Weights of a small GPT-style language model, trained from scratch on English Wikipedia: width 192, rotary positions.
Each number is 128 + 32 x the weight over its row's rms, rounded and kept within 0 to 255. Layers, rows and columns count from 0. The size above them is the row's rms in percent of the matrix's.

# layer 13 attention output, 192x192, rms 0.061, rows 68-139, columns 0-95
size [100 109 109  80 106  93 106  93 112 100  97  97 102 100  97  92  95  94  99  93 107 101  98  95  97 102 101 100 117  99  98  97  97  90  94  99 109  96  91  97 100 100  96  99 105 110  99 103  97 106  93 100  96 104  98  91 106  96 103  93  98  96  96  90 101 102  86 108 106  98 105  97]
[[122 136 150 136 160 134  87 143 126 125 150 139 146 111 161 105 127 135 107 138 115 139 171 169 169 138 117 183 144 115  88  99 182 145 122 167 136 150 142 128 143 159 132 151 109 146 105 138 142 148  96 146  89 114 111 103 122 107 110 157  94 113 117 122  79 142 107  97 115 124 139 147  73 136 111  98 205 167 170 122 121 123 182 115 139 124 120 133  92  84 150 109  97  81 157 145]
 [158 116 125  86 160  48 144 129 134 113 125 108 139 102 185  85 159  88 149 177  90 143  81 125 115 121  57 103  84 123 158 140 126 144 194  85 135 147  87 159 104  99  96 106 116  98 119 134 100 140  61 150 127  96  87 127 144 119 165 138  94 155 135 122 132 170 154 119 102 117  98 129 116 113  98 126 137  92 146 139 117 125 123 136 127 138 153 142 140 156 128 142 119 137 146 170]
 [140 131 176 169 141 156 161 113  94 176 114  86 119 141 168 201 119 148 131 165 159 113 116 159  87 101 125  93 137 115  79 138 132 132 138  53  72 125  96 159 146 161  57 133 184 103  94 118 100  77  99 102 150 136 116 153 148 143 138 111 192  75 111 136 117 113 114 142 133 111 151 128 149 127 109 143 164 151 125  97 142 131 113 119 148 157 156  93 115 151 120 158 114 128 105 109]
 [105  92 125 114 169 117 121 140 128 122 140 154 104 189 134 109  66  73 140  73 130  60 117 130 107 132 140 163 181 191  92  69 176  94 121 128 115 130 135 142 136 112 136  96 122 145 100 146 122 146 116 121 175 175  92 185 114 112  94 134 141 153 142 136 147 120 179 158 146 102  86 138 155 143 144 122 129 160 107  85 134 133 112 129 136 131 129 127 114 117 114 170 108  87 165 122]
 [158 153 122 127 130 122  74 126 149 115 170 138  75  85 140 149 199 104  97 163 137 129  65 138 130 111  32  91 124 132 149 156 151 106 154 113 160 134  99 151 147 137 118 111 145 112 124  99  84 123 139 148 188 131 110 112 117 126 140 125  82  77  71 116 115  59 129 132 107 119 115  99 115 131 145 153 130 170 130 119 133 141 164  97 134 145 127 135 105 111 137 199 101 129 115 120]
 [146 161  79 157 144  94 139 150  62  99 207 186 138  64 100 149 162 139  99  89  60  71  82 191 105 115  80 184 154 108 183 151 124 151  58 169  90  65 162 133 154 151  63  89  97 182  96 126 119 118 126 141 117 133 161  82 144  82 150 126 104 146 152 125 142 114 128 146  87 111 134 153 133 127 142  88 140 144 112 129 149 122 106 122 124 133 124 142 153 128 122 144 144  97 143 131]
 [ 73  80 138 141 165 146 110 144 160 159 153 123 161 140 161 104 170 123 133 102 123 108 104 168  89 111 102 101 113 139 132 130  92 174 148 116 126  95 161 111 120 178 132 171 161  50 149 136 112  78  76 127 121 170 148 143 111  89 181 124  87 125 159 130 124 165 132 117 109 118 122 134 120 148 124  98 121  92 112 128 137 118  85 125 125 105 176  87 133 117  99 153 127 144  94 129]
 [139 110 125  97 117 132 156 194 149 163 124 120 106 144 109 135  81 107 119 148  93 140 148  71 141 133 100 103  78 135  70 118 102 150 123 202 151 140 105  76 183 116 169 142  98 104 100 108 137  99 156 127  57 163 128 113 107 145 193 141 119 157 112 151  87 121 101 104 118 128 110 104 145 110 106 105 129 153 163 108 155 112 201 156  79 178  89 126 132 117 118 166 126 100 145 134]
 [ 96 143 107 146 107 115  81 133 108 141 125  80  95 129  85 185  88 137 116 122  99 143 149 121 131 137 148 119 169 140 119 141 142 103 179  71 144  97 112  88 113 118 122 128 101 130  76 145 170 201 139 136 147 130 124 169 131 113 135  76 141 173 154  89 109 122 109 125 138 147 104 137 128 116  84 152 125 160 140 150 123 129 151 140 153 140 123  96 105 100 117 103 140 169 153 134]
 [122 186 193 132  99 122 134 136  95  76  96 135  69 142 161 104  87 119 201 142 150 152  88 118 118 121 161 101 102 125  97  99 158  88 119  93 105 103 138 162 120 123 107 129 141 138 136 170 127 152 134  98 108 111 143 102 108 188 111 129 192  86 136 152  95 123 124 143 150 131 171  75 107  85 139 132 123 163 132 118 103 119 161 145  91 159 131 141 128 140 129 144 145 120 121 118]
 [124 153  49  94  67  95 149 147  97 128 156 114 169 123  95 148 102 126 103 155  77 120 119  86 204 121 126 128 127 141 124 113  86 117 114 155  99 114 148 175 130 118 180 169 169 123 140 138 172 133 110 129  87 166 172 157  99 136 122  84 216 165 168  81 130  64 152 148 111  92 121 149 136 130 120 117 101 127 128  97 140 133 126 117  91 122 134 160 130 157 159 125 159 125 147 106]
 [152 127  98  75 144  68 167 106 139  89  88 177 183 120  95  76 146  87 148 142 140 189 156 132 155 113  95 155 115 154 111 153  84  88 157 110 113 104  92 123  42 144 142 183  70 118 191 113 166 117 153 111 149 140 161 115 126 125 145 119 143 124  62 132  86 136 125 145 156 139 116 143 142 128 164 129 126 128 146 119  98 119 113 109 137 140 104 107  67 153 126 123 106 159 131 139]
 [117 140  71  90 156 157 125 117 132 142 121  62  86 118 161 101 217 137 171 114 176 115 103  71 148 144 215 148 154 130  72 120 142 147 159 128  89 116 102 121 177 128  61 132 171  91 154 110 151 136 103  98 118  95 121 153 130 100  98 171 124  89 191 133 147 132 127 139  83 109 122 159 143 146 117 158 141 125 128 148 130  88 142  96 103 134 145 158 120 130 147 135 145 114 160 145]
 [111  93 171 153 123 152  64 116 144  94 114  77  78 124 113 159  93 117 141 112 128 101 137 124  50 136  97 140 109 115  99 133 117 131  70 148  88 134 174 161 120 154 130  87 148  43 144 182  79  28 160 133 134 198 161 124 179 122  95  71 119 131  93 180  95 146 137 116 109 118 139 138 142 103 120 152 120 136 160 129 107 119 177 165 105 143 149 128 165 110 127 111  88 157 105 125]
 [ 89 143 113 123  92 132 178 165 145 128 168 124  82  78 216 157 118 183  83 127 153  89  91 119 152 140  62 114 136 126 108 127 127 115 171 153 168 127 137 139 131 141 158 173 142 186 143 115 107 135  94 151 119 105 161 111 107  78 103 161 117  91 163  97  93 127 140 150  81 122 112 135 134 126 111 114 117 197 139 136 128 139 128 119  88  92 144 120 105 129 149 132 130 104 117 135]
 [166  83 179 217 147 130  69  98 125 167 106 118 140 108  81 145 119 124 125  95 137 129 151 154 155 110 208 105 158 144 139 106 128 178 115 100  44  79 119 135 184 149 160 117 121 130 173 140  95 141 118 111 116 187 184  62 111 187 113 109 152 112 109 111  88 116 139 128 148 129 122 115 128 150 108 167 108 156 177 134 166 136 140 146 123 168 137 120 119 117 108 124 122 130 129 110]
 [161 111 162 131 131 126 125 148  76 171  74  93 193 159  63 163 136 105  93 130  72  93 142 117 130 151 144 155 119 133 137 125 126 157 102  96 124 136 141 139  69 130 169 128 107  90  96 103 139 114 118 115 103 134 144  87 151 120 133  99 169 126 156  98 112 115  81 131 120 134 129  75 122 160  70 141 125 123 106 138 115 128 138 169 149 155 106 164 112 175 110 118 115  64 144 154]
 [147 127 150 122 160 166 166 108 134 110 124 155 141  83 168 116  92 100 177 102 155 120 187 193 118  67 164 120 113 125 105 118 169 163  96 144 101 120  92 117 141 144 111 118 185 159  99 136 127 124 102 157 210 143 148  94 112  91 136 171 121 140 121 137 118 114 109 148 123 122 147 147 148 118 148  91 128 137 107 117 155 151 148 148 124 171  96 139 143 106 111 121 128 138 107 136]
 [123 121 148 160 129  83 141  90 110 200 151 135 111 154 199  89 173 190 137 134 129 118 110 153 158 137 114 108 160 141 156 151  87 161 143  24 129 151 154 147  91 106  97 162 158  71 130 108 103 122  80 137  80 167 135 113 122 166 158  53 160 166 171 108  77 142 119 134 164 138 130 149 152 157 145 125 118 134 128 116 150 146  85 115 133 113 147 104 135 181  96 121 125 126 132 116]
 [130 118 101 134  77 202 117 120 102 170 109 159  90 120 139 169 170 139 103 146  95 135  90 134 131 154 123 174 155  85 132 147 205 144 180 217 136 131 164 110 133  97 106 113 100 139 156  84 133 161 109 107  91 113  98 133 153 112  89 166 145 184 160  75  96  96 116  98 172 121 128 101 123 160 119 133 112 157 127 109 140 136 207 133 145 170  95 148  85 103 136 117 111 119 147 158]
 [129 158 140 100 106 127 150 130  74  96 188 110 137 155 173 147 168 114 106 133 122  87 151 101 151 127 101 112 138 155 111 127 132 121  83 158 112 114 145 143 179 111 106 157 131  94  71 154 140 134 172 120  93 168 166  82 105 210 153 126 139  67 114 170 153 178 171 104 147 170 104 134 105 164 159  95 110 118 129 121 103 128  69 119 151  76 100 130 130 184 137  97 164 105 142 109]
 [ 72 133 134 129 100 148  39 129 107  98 115 123 110 194  99 139 113 112 123  97 189 127 164 115 141 125  62  89  62 119 204  93 133 127 125 116 160 176 155 166 164  99 183  91 183 106  81 117 153 158 118 139 114 114 121  91 103  92 133 147 189 106  49 113 141 128 141 169 113 155 140 165 120 116  71  97 136 115  95 121 151  98 145  97 111 131 138 142 104 126  75 145  87 138 114 117]
 [ 82 149  77 176  89 150 132 121 126 135 102 115 168  73 127  50 112 144 115  95 113 119  94  78 203 160 193 163 150 108 130 173 101 143  94 180  94 133 113 143 154  96 171 135 120 116 158 116 108 151 208 108 169 144 200 155 108 201 116 124 109  85 147 119 124 179 161 119 127 167 125 136 129 125 109 146  91 110  73  96 136 124 126 121 103 103 109 116 148 153 154  86 158 161 112 135]
 [ 97  95 149 203  57 145 104 120 147 145 116 132 144 179 167 153 102 118 111 151 117 103 116 133 103 116 159 133 169 172 155 129 130 168  60 171 137 133 180 130 149  93 104 123 121 169 168 101 158 166 129 108 164 146 143 154 109 166 127 155 129 154 121 181 106 138 120 110 145 140 115 133 121 154 141  89 128 128 123 147 124 159 139 132 153 155 140 131 132 141 145 130 120 118 119  99]
 [134 123 127 127  70 120 111 147 132 131 186  96 152 110 157 193  92 100 128 163 128  82 114 153 115 128 145 139 127 105 217 112  64 125 157 180  95 154 141 149  87 123 134 113 123  54 138 129 122 126 162  65 135  71  92 113 153 142 134 136 144  99 132 102 136 165 109 124 135 120 124 147 132 142 150 110 122 159 119 128 142 117 114 108 108 106  89 124 132 139 110 110 164 144 150 141]
 [133  88 170 160 162 114 119 211 127 108  91 102  96 123 156  92 122 131 143  82 156 172 123  95 162  54 138 132 154 105 132 144 143 134  97 135 118 103 128 115 155 124 152 122  77 191 143 178 113  87 116 155 148 150 138 137 154 163 115 139 170 116 130 179 106 127 113 110 116 130 124 143 131 122 112 151  90  82 138 135  99  76 119 119 145 154 105 131 115 116 102 172 118 114 146 130]
 [171 129 161 139 120 142 133 149 126 145  88  82 139 109  98 129 140 114 173 115 105 128 151 106 137 141 186 115  96  65  86  97 138 129 140 157 165 133 127  99 174  63 156 151 113 121 180 158 162 103 145 149  81 152  86 125 130 122 101 167  79 129 137 131 111 136 101 159 133 120  96 114 151 134 145 136 126 135 159 149 114 124 137 100 143 156  82 139 100  98 141 124 155 150 163 119]
 [198 142  76 156 187 124 111 118  73 154 115 139 100  96 128 130 134 146 134 154 141  70 122 175 116 113 180 102  61 127  89 148 121  85 110 128 157 144 135 154 123 126 177 119 153 112 100 139  87 116 177 148 125 154 154 102 148  53  90 180 146 120 160 119 144 150 107 163 154  99 112 139 153 142 131  98 104  84  88 147 120 134  90 114 147 125 133 117 193 128 125 133 156 158 131 157]
 [181 105 136 185 113  33 147 169 162 110 164 113 159 135  97  91  47 173  89  61 162 140  94  84 135 150 149 139 153  68 122  75  99 142 171 126 107 140 125  68 111 125  96  83 140 124 152 139 173 146 140 118 122 156 156 178 148 135 136  49  80 161 154 137 127 110 134 119  90  98 129 132 115 179 150  99 121 128 150 129 119 143 123 109 145 146 128 112 145 166 129 138 110 122 168 108]
 [113 104 143  88  81 158 133 126 131 153 152 165 130 121 101 119 180  54 240 115 130 143 127 114 117 131  64 139 138 154 168 159 177 170 167 166 157  85 145 110 154 189 123 170  79 106  74  95  81 155 102 147 187 120 141 108 131 135 107 137 132 126 105 183 176 144 188 120 110 137 130 125 162 119 162 144 118  88 143 158 126 104  89  98 128 119 152 136 123 151 122 120 110 105 122 137]
 [120  55 174 109 124 139 143 119 101 129 148 164 107 117 108  96 122 115 109 155  94  95 136  81 132  79 114 148 155 103 187 124 168 130 150 101 174 114  66 118 138 140  89 132 103 164 200 100 110 138  97 146  83  27 169 108 104 163 143 129 135 165 119 107 117  96 135 143 133 130 145 102 122 128 123 164 125 118 171 144 174 146 158 105 131 124 119 107 141 127 125 103 146 148 111 113]
 [ 98  63 116 134 104 149 170 203 133  90  63 100 109 187 126 110 116  86 208 112 136  97 149 154  98 143 149 115 148 148 105  99 182  97 119 134 123 138 128 111 115 175 100 136 135  99 148 117 100 187 139 180  89 123 176  93 112 131  97  87 157 135 148 140 103 133 129 161 191 109  98 155 129 177  89 122 126 160 103 115 127 117 164 133 149 147 126  75 137 124 114 142 109 125 109 147]
 [142 103 139 168  75 176 135  85 134 172 152 180 103 147 109 121 177 209 108 140 164 161 103 110 125  91  81 101 120  69 156 111 126 197 136  93 143 134 105 122 165 128 106 121 138 172  94 144 111 128 149 153 156 114  87 130 170 147 187 129 135 136 103 146 129 120 131 144 109 151 122 127 145 140 131 141 102 149 111 150 135 141 133 115 135 192 109 120 109 136 145 145 154 104 110 130]
 [148 144 124 149 144 135  97 100 103  75  86 106  82  98 106  80 117 153 143 128  74 167 108 153 121 156 206  88 163 110 132 145 141 152 122 145  96 173 148 154 168 113 124 124 149 180 186 118  98 110 156 125 164 110  98 135 159 104 123 199  82  75 131 128 138  97 135 145 159 132 104 135  78 170 157 134 134 163 107 107 128  96 118  98 188 157  94 119 147 116 112 104 151 101 130 160]
 [160 109 139 122  89 190 104 148 101 189 171 154 123 157 117 126 173 182 104 102 171 130 133 148  88 140 176 139 124 114 121 124  96 184 138  77 109 143 108  89  83 111 114 145 134 109 138  97 137 144 133 136  74 105  73 122 131 176 179  73 151  82 148 117 196  96 195 117 111 134 121  92 146 134 152  79 104  98 108 136 124 118  84 109 148 109 128 153 129 130 120  98 129 130 141 118]
 [153 102 129  80 146 112 123 131 145 136 146 156 111 172  96 108 103 113 163  76  78 138 141 178  97 161 122 157  59 185 119 168  85 137 133 105  97  91 147 144 117 153 174  79 178 103 180 125 125  86 104 103 140 103 137 116  77 120 137 131 158  89 113  94 151 173 174 128 111 161 132 112 132 142 176 110  87  72 106 116 114 119 113  98 129  72 133 140 136 169 105 131 149 149 143 133]
 [160 122 149 166  46 160 128 157  98 153 116 146 152 173 167 190  96 172  82 121 109 118 133 156  90 151 186 145  64  71 139 108 117 126 156 101 144 123  97  93 117 167 164  41 146  92 123 135 119 119  94 126 103 111 108 130 110 129 175 132 137 171 147 172  71 115 112 145 144 128 142 175 127 105  99 133 121 173 145 143 137 131 164 183  94 151 122 154 122 100 139 119 122 113 125 116]
 [155 109 141 133 146  85 108 128 133 173 141 133 119 128  96 102 136 126 142 132  83  93 215 150 111 155  93 113 160 149 152 100 121 130 103 101  83 101 126 157 137 146 135 150  78 131 132 133  89 127  47 107 121  93 118 151 109 192 136 144 176 115 113 110 111 128 140 123 102 120 138 128  81 143  89 116 155 140 157 118 130 165 132 142 120  70 161 137 159 130 113 118 176 134 148 134]
 [144 143 167 171 135 192 112  83  77  92 130 201 140 152 114 126  62  96  98 161 109 215 157 146 103 115 113  94 123  74 100  98  95  87  92  72 113 142 112 144 109 133 162 121 125 124 118 127 143  83 105 121 143 141 122 183 127 127 137  97 198 123 101 137 159 133 107 145 134 106 151 152 128 111 163  83  92 163 142 162 102 105 137 118  86 147 129 145 144 119 139 115 154 101 128 124]
 [123 166 126 148 148 133 108 159 148 142 108  51 105 124 169 132  90 146 166 119 146 138 133  59 137 152 131  89 101 177 110 146  97 116 202 110 139 107  86 142  83 137 121 161 201 149 110 139 125 105 109 112 177 105  83 157 155 109 167 130  82 158 122  87 164 147 144 151  92 153 150 120 119 134 121 117 142 102 113 151  94 122 114 119 160 140 141 128 107 115 134  80  82 111 139 129]
 [117 116 173 190 101 137 144 185 107 132 149 129 165 165  74 128 114  66 123 165 108 181 120 128 119 170 110 124  96  98 148 136 108 152 130 150 142  91 145 110 140 135 109 177  80 158 137  93 184 176 133 121 140 104  97 146 198  97 157 140 124 182 121 127 141 141 167 155 138 135 116  93  82 110 159  91 144 125 110 122 127 100 149 133 135 112 114 107 116 149 148 116 116 126 162 121]
 [175 138 155 123 125 117  77 107  72  87 140 135 123 130 170 111  79 112 167 113 141 122 159 155  83  95 117 139 125 104 172 175  76 184 198 109 135 141 155 136  79 104 101 111 186 123  90 119 137 163 105 155 135 115 110 107 154 156 142 117 181  84 128  74 130 119 146  92 137 123 130 105 149 112 149 115 142 141 122 110 105 171 130  77 109 147 167 135 116 136 102 105 127 115 130 167]
 [115 155 142 126  68 146 116 187 176 168 105 133 117 163 114 140 141 145 122 126 114  88 137 110 135 103  77  67 115 125 125  91 174 138 220  38 143 101  59  74  70 144 164 123 171 114 110 105  74 156 138 137  92 138  58 140 112 108 116  81 167 108 115 149 145 102 123 135 111 105 114 115 137 134  97 124 119 124 138 149 168 148 110 117  97 105 125 120 131 133 103  94 125 137 158 139]
 [142 127 162 158  56 132 158  92  81 124 159 144 157 158 103 134  67 132 188  93 129 145 100 103 153  92 125 132 145  46 160 135 128 115 139 185 161 151 139 128 133 111 112 162  39 178 116 113 170 144 114 142  50  96 149 166 163 119  92 154 164  93 146 153 120 131 158 185 118 135 117 114 125 138 120  84  96 112 127 158 140 103 147 101 117 116 104 119 121 116 104 131 130 118 144 151]
 [103 100 145 140  60  74 179 113 104 125 139 132 108 106 110  97 128 121 134 154 110 150  30 132 192  77  78 155 116 110 117 143 117 126 135 160 196 140 135 125 146 141 121 143  99 128 153 110 164 156 105 169  95 110 118 150 147 153 128 153 106 172 195  98  84 130 117 111 108 102 122 167 120 130 125 165 131 132 141 113 124 118 147 164 120 165 107 135 151 129 122 123 120  90 100 148]
 [122 156  80 106 184 177 172  85 144 166 118 173 153 133  89 133 118 123 151 125 109 135 151 149 138  88 148 192 131 134 131 161 167  82 128 186  77 119 174 122 158  78  99 146 129 147 151 141 159  77 163 124 148  89 143 139 125  75 156 136 109 121 160  87 137 154 107 182 135 138  94 112 148 130 135 149 121 160 125 106 125 164  93 161 122 149 149  80 124 163 136 173 136  91 137 148]
 [108 123 145 139 109 133 160 105 115 134 119 139 125 118 123 136 131 229 136 170 158 175 118  84 137 148  81 155 139 111 196  54 112 171 111 133 179 109  94 115 101 114 155 153 109 150  79 138 114 141 139 128 152  94 122 138  47 141  96  58 215 102 144 105 104 124 140 131  94 148 118 123  95 111  92 105 130 145 145 170 125 139 140 141 136  85 168 127 132  54  99 121 100 120 181 132]
 [161 140 117 134 125  81 119 144  93 112 193 124  99 141 132 136 147 119 145 176 166 104 150 184 137 121 107 144 104 139 143 104 126 103 141 137 142 100 158 130 117 109 157 120 125 126 145 126 100 125 173 122 100 186  88  59 111  96 142 102 171 135 130 134 116 120 103 132  99 151 115 127 120 156 170 107 111  88 124 155 167 133 123 148 178 133 124 138 108 144 120  97 107  99 177 123]
 [146 142 157 133 153  81 145 179 139 174  81  94 177 140 170  54 144 118 140 155 115 169 153  87 144 178 113 177 140 101 128 107 162  92 101 125 135 124 134 122 117  54 157 134 132 160 141 107 101 104 151 100 141 115 139 133 151 137  72 147 130 166  98  56  89 123 129 175 149 154 156 119 119 100 123 122 136 166 144 113 145 116 186 137 132 192 120  99 171 153 115 146 147 137 133 118]
 [180 132 161 130 138 136 128 146 118 117 125 139 163 137 127 121 115 145 150 147 155 112 178 103 134 115 161  99  99  90 164  66 114 120 144 106 143 162 152  92  86 131 168 180  91 131 145  82  90 114 113  85 113 115  90 124 128 125 107 138 171 173 110 110  87  82 102 160 169 144 126 113  95 122  91 155 154 212 170  89 147 124 182 127 153 182 122 150 159 103 119 125  85 118  95 100]
 [ 93  93 143 160  95 183 125 161 140 139 124 218 139 184  85  94 111 146  93 174 119  83 154 108 116  96 119 149 130 147 123  83 117 160 135 125 188 120 144 126 148  80  99  73 104 154  84  93 137 112 127 129  44  91  83 143 150 130 136 163  61 124 143 117 145 156 112 118 136 124 104 110 114 131 168 173 138 118 123 108 155  87  95 123 187 101 143 126 139 142 107  85 147 165 123 121]
 [ 85 145 142 117  81  81 187 169 167 157  66  78 119 176 106  82 121 142 126  86 164 120 100  91 106 126  92 122  97 185 140 148 162 102 183 106 141 127  78 128  79 157  85  92 183 130 135 105  94 135  94 155 124  99  88 128 123  82 151 131 150 153 171 134 139 124 132 145 134  88 114 152 112 154 154 129 143 103 104  93 121 124 115 107 128 135 135 102 131 157  93 144 185 108 132 151]
 [140 110  93 120  67 135 122 155 137 129 209 155 126 133 127 141 142 127 126 177  94  22 131 209 115 133 121 118 132 133 135 115 124 116  67 179 140 136 118 135 116 159  96  84 130  98 145  61  94 112 129 192 134 138 154 136 116  98 131 155  84 155 153 131 127 162 123 116  54 150 106 154 103 152 107 146 125 136 160 120  98 137 121  96 170 159 121 141 140 125 133 162 103 147 103  93]
 [ 75 133 112 116  67 114  94 134 126 205 157 144 118 170 155 133 205 135 149 173 149 121 127 158 100 111  78  88 125 107 184 107 103 163 148  80 148 130 115 124 123 118 158 115 181  69 137  97 103 172 123  92 191 129 173 126 122 130 161 115 150  85  82 165 155  97 115 128 105  95 144 170 104 150 147 159 106  88 137 135 142  73 100 115 147 130 118 113 129 110 117 149 147  85 136 124]
 [ 99 125 124 136 163 120 141 108 113  82  52 116 130  82 116 152 178 117  95 146 130 177 134  81 141 119 155 146  95 174 107 117 136  95  86 184  91 128 118 124 152 106 151  89 132 156 109 176 127 135 188 122 164  91 138 115 134 142 110 155 118 118 142 128 113 117 148 134 123 145  76 109 163 123 136 153 136  89 155 151 134 140  90 114 121  79 133  80  90 102 134 147 165 123 124 108]
 [112 126 129 176 131 182 125  90  93 125  98 127 165  94 162 133 169 106 182 127  79 121 159 118 117 110 147 126 121 113  45 138 133 109  85 139 102 178 125 110 178  93 197 162 142  85 173 149 165  84 127 132 189 125 135 113 180 128 148 100 159 115 162 179 142 178 133  88 114 121 136 130 163 134 159 133  85 143 118 117 120 120 108 104  99  79 115 125 129  98 116 161 107 108  86  95]
 [127 121  98 100 122 124 127  95 141  67 169 170 166 146  82 114 164 151  71  86  94 111 122  52 144 104 135 133 132 135 121 121 111 139 168 151  81 147 140  85  99 118  74 165  87  80 153 131 127 110  78 120  84 144  36 151 110 152 100 138 148 165  88 131 124 170 134 171 128 137 139 120 129 135 144 138 133 147 117 114 159  98  87 107 114  90 140 166 111 166 124 159 121 148 108 115]
 [ 81 155 148 113 113  67 160 122 100  88 138 180  79 149 107 122 115 108 160 104 100  93  94 111 184  94 122 125 196 148 176 127 164 146 162 118  42 123  54 137 102 132  60 136  85 109  87 162 117 107 100 131 140 113 155 166 125 196 165 166  90 152  71 138 136 146 126 102 137 136 135 109 169 128 117 138 152 124 116  95 126 153 121 132 153  83 127 146 127 123 142 135 135 120  99 149]
 [134  86  93  81 169 176 148 107 121 114 114 145  60  89 150 111 167 120 109  91  77 115 144 101  97 158 168 126 146 138 183  70 107 143 143 129  92 135 143 137 126 118  84 145 141 141 106 165 124 124 132 165 113 154 166 131 153 132 141 168  72 142 117 194 153 118 161 107 117 111 134 164 105 140 101 128 108 111 118 111 147 153 133 138 140 104  93 123  98 125  91 149 134 116 123 131]
 [111 151  80  60 135 129 152 130 141 149 104 161 123 127 181 106 199 184  98 156 151 141 147 120 162 161 118 104 173 167 125 169  96 145 192  90 102 157 111 202  72 137 150 131 172 121  91 115 137 121 131 180 133 117 104 187 143 114 164 129 138 142 137 108  72 134 142 138 100 102 134 128 114 138  96 127 175  89 132  96 128 132 111 152 101 129 131 146 108 126 115 120 116 129 163 142]
 [157  77 162 117 129  74 125 110 155  69 135 120  73 148 117  84 115  96 139  90  95 116  54  51 137  51 128  82  84 142 166  83 114 141 155 154 135 117  90 136 117 172  91 162 109 166 234 151 138 136 126 155  72  84 131 109 116 125 159 151 155 154 111 115 125 134 153  89 117 111 144 146 143 148 126 125 108 133 127 133 118 136 135 138 109  90 122 157 131 131 142 131 151 113 133 124]
 [152 149 169 101 130 151 156 198 142 153 182 131 101 171 178 121 189  79  93 189 111 151 144 137 117 155 157 160 139  92 129 117 123 124  95 137 150 104  74 147 134 151 140 141 117 164 148 168  88 148 172  63 166 157 134  97 163 134 107 161 101 132  42 135 122 139 119 153 152 106 117 106 116  99 111 138 103 136 172 144  93  86 138 124 116 167 111  94 131 154 121 133 140 112 132 148]
 [ 50 106  89 131 240 174 185  88  98 152  80 124 109 143 166 121  66  88 128 138 140 135 150  88 121 141 150 117  89  98 108 122 170  91 106 112  76 125 115  87 124  69 113 121 131  98 117 127 170 181  84 102 144  95 144 111 103  80 148 151 146 104  71 152 158 150 160 128 142 107 138 127 153 143 118  59  92  89 121 124 124  93  96 112 119 110 114 120 166 122 118 160 141 131 114 151]
 [106 103 159 137 157  65 137 140 175 142  97 113 117 109 124  53 105  43 124 111 107  96 142 141 141 146 169 100  89 105  94 104 107 154  88 120 104 151  93 129 101 132 177 161 107  89 116 156 154 155  81 125 119 153 167 147  95 146 145 123 143 115 121 185 146  88 133 130 106 112 138 165 117 142 136  96 136 110 128 119 143  95  83  94 108 148 136 121 192 129 122 143 144  91 118  75]
 [110 132  99 146 176 106  86  91  87 125 144 112 135 103 107 106 112 139 102 177 103  99 156 135 138 130  84 114 104 112 142 110 119  89 194 146 121  84  97 136 137 159 143 185  92 136 123 117 137 163  91 175 150  73 131 119 101 140 199 172 109  98 128 132 146 109 102 139 133 109 129 134 130 126 126 149 141 173 104 136 106 158 115 116 128 130 149 138 135 110 142 106 161  94 131 120]
 [135 104 141 132 128 124 157 168  83  75 163 151 103 123 140 163 172 111 180 112 172  91 146 189 161 145 120 135 132  77 176 149 133 126 115 142 116 150 155 136 114 121  94 103 129 139  84 145 118 108 106 135  77 189 141 102 166 159 180 115 173 179  91 109 125 137  87 149 153 112 167 142 111  81  73 131 112 133 170 153 153 151 173 126 141 178 119 125 134 146 160 131 136 124 112 161]
 [175 127 150 113  67  81  94 176 114 134  88 103 144 155 139 117 156  95 136 142 159 173  84  78 101 134 175 153 180  42 109 172  96 108 111 182 140 134 200 110 114 143 163 104  86  51 106 115 113  73 156 128 131 146 191 126 106  91  80  74 106 181 120  95  75 109  68 128 101 137 158  88 114 118 148 184 138 191 142 112 137 136 157 139 130 142 129  85 140 127 159 130 109  91 128 140]
 [127 132 137 128  97 147  78 111 141 159 157 119 126 137 101  81 104 101 143 132 133 144 174  78 147 169 144 118 134  96 121 131 124 124 151 142 127 147 107 160 171 135 109 104 106  93 123 146 147 124 106 117 112 131 136 153 136 107 141 135 164 134 147 132 212 170 187 122 158 130 149 153 131 128 143 113  96  60  50 110  84 149  52  83 157  75 169 127 124 146 112 118 127 156 194 151]
 [120 144 125 144 137 136 104 171 163 157 160 166 113 149  94 174 127 116 101 180  98 139  83 174 109 114  35 108  87 154 125 100 194 134 123 131 114  80 119 132 115 122 174 104 123 163 159 116 174 152  87  90 175 126 144  95 145 140 127 110 177 114  66 158 103 129 111 147 153 109 124 139 126 145 116 159 152 159 127 121 107 140 130 145  91 164 144 135 107 110  96 116 150 117 130  85]
 [184 177 148 158 143 211  95  96  87 110 112 125 141 117 126 146 105 173 171 167 159 150 141 136 141 149 179 181  99 109 109 121 107  67 112 167 163 165 156 116 169  78 117 124 127 148 127 172 150 105 141 144 118 154 107 153 104 104 117 121 102  77 213 153 122 138 129 141 123 113  83 139 153 118 137 132 112 157 141 123 165 115 120 144 137  90 118 109 161 115  87 132  89 107 125 132]
 [111 155 103 103 190 155 132 107 162 103 105 177 127  72 113 138 158 149 147 118 151 211 160 139 163  92 130 163 160 129 112 130 151 117 113 152 156 102 159 111 152 119 154  67 182 166 152 115 155 104  44 160 160  45 118 162 160 131  98 150 100 120 109 100 107 131  99 118 115 129 116 113  87  84  98 123 168 159 148 109 112 114  79 146 127 138 118 106 115  89 110 155 125 117 110 124]
 [182 158 124 145  82 118 106 117 105 110 101 150 149  89 183 173 181 201 122 123 110 100 132 198  79 137 144  79 125 170 137 193  77 124 172  69 138 155 165 125 122 167 166 122 154 141  80  95  52 120 129  82 150  99 134 121 123 107  70 159 129 111  70  91 166 114 106 138 139  95 143  89 101 152 131 127 104  99 113 128 133 141 110 121 116 111 134 138  68 146  92 195 140 142 118 158]]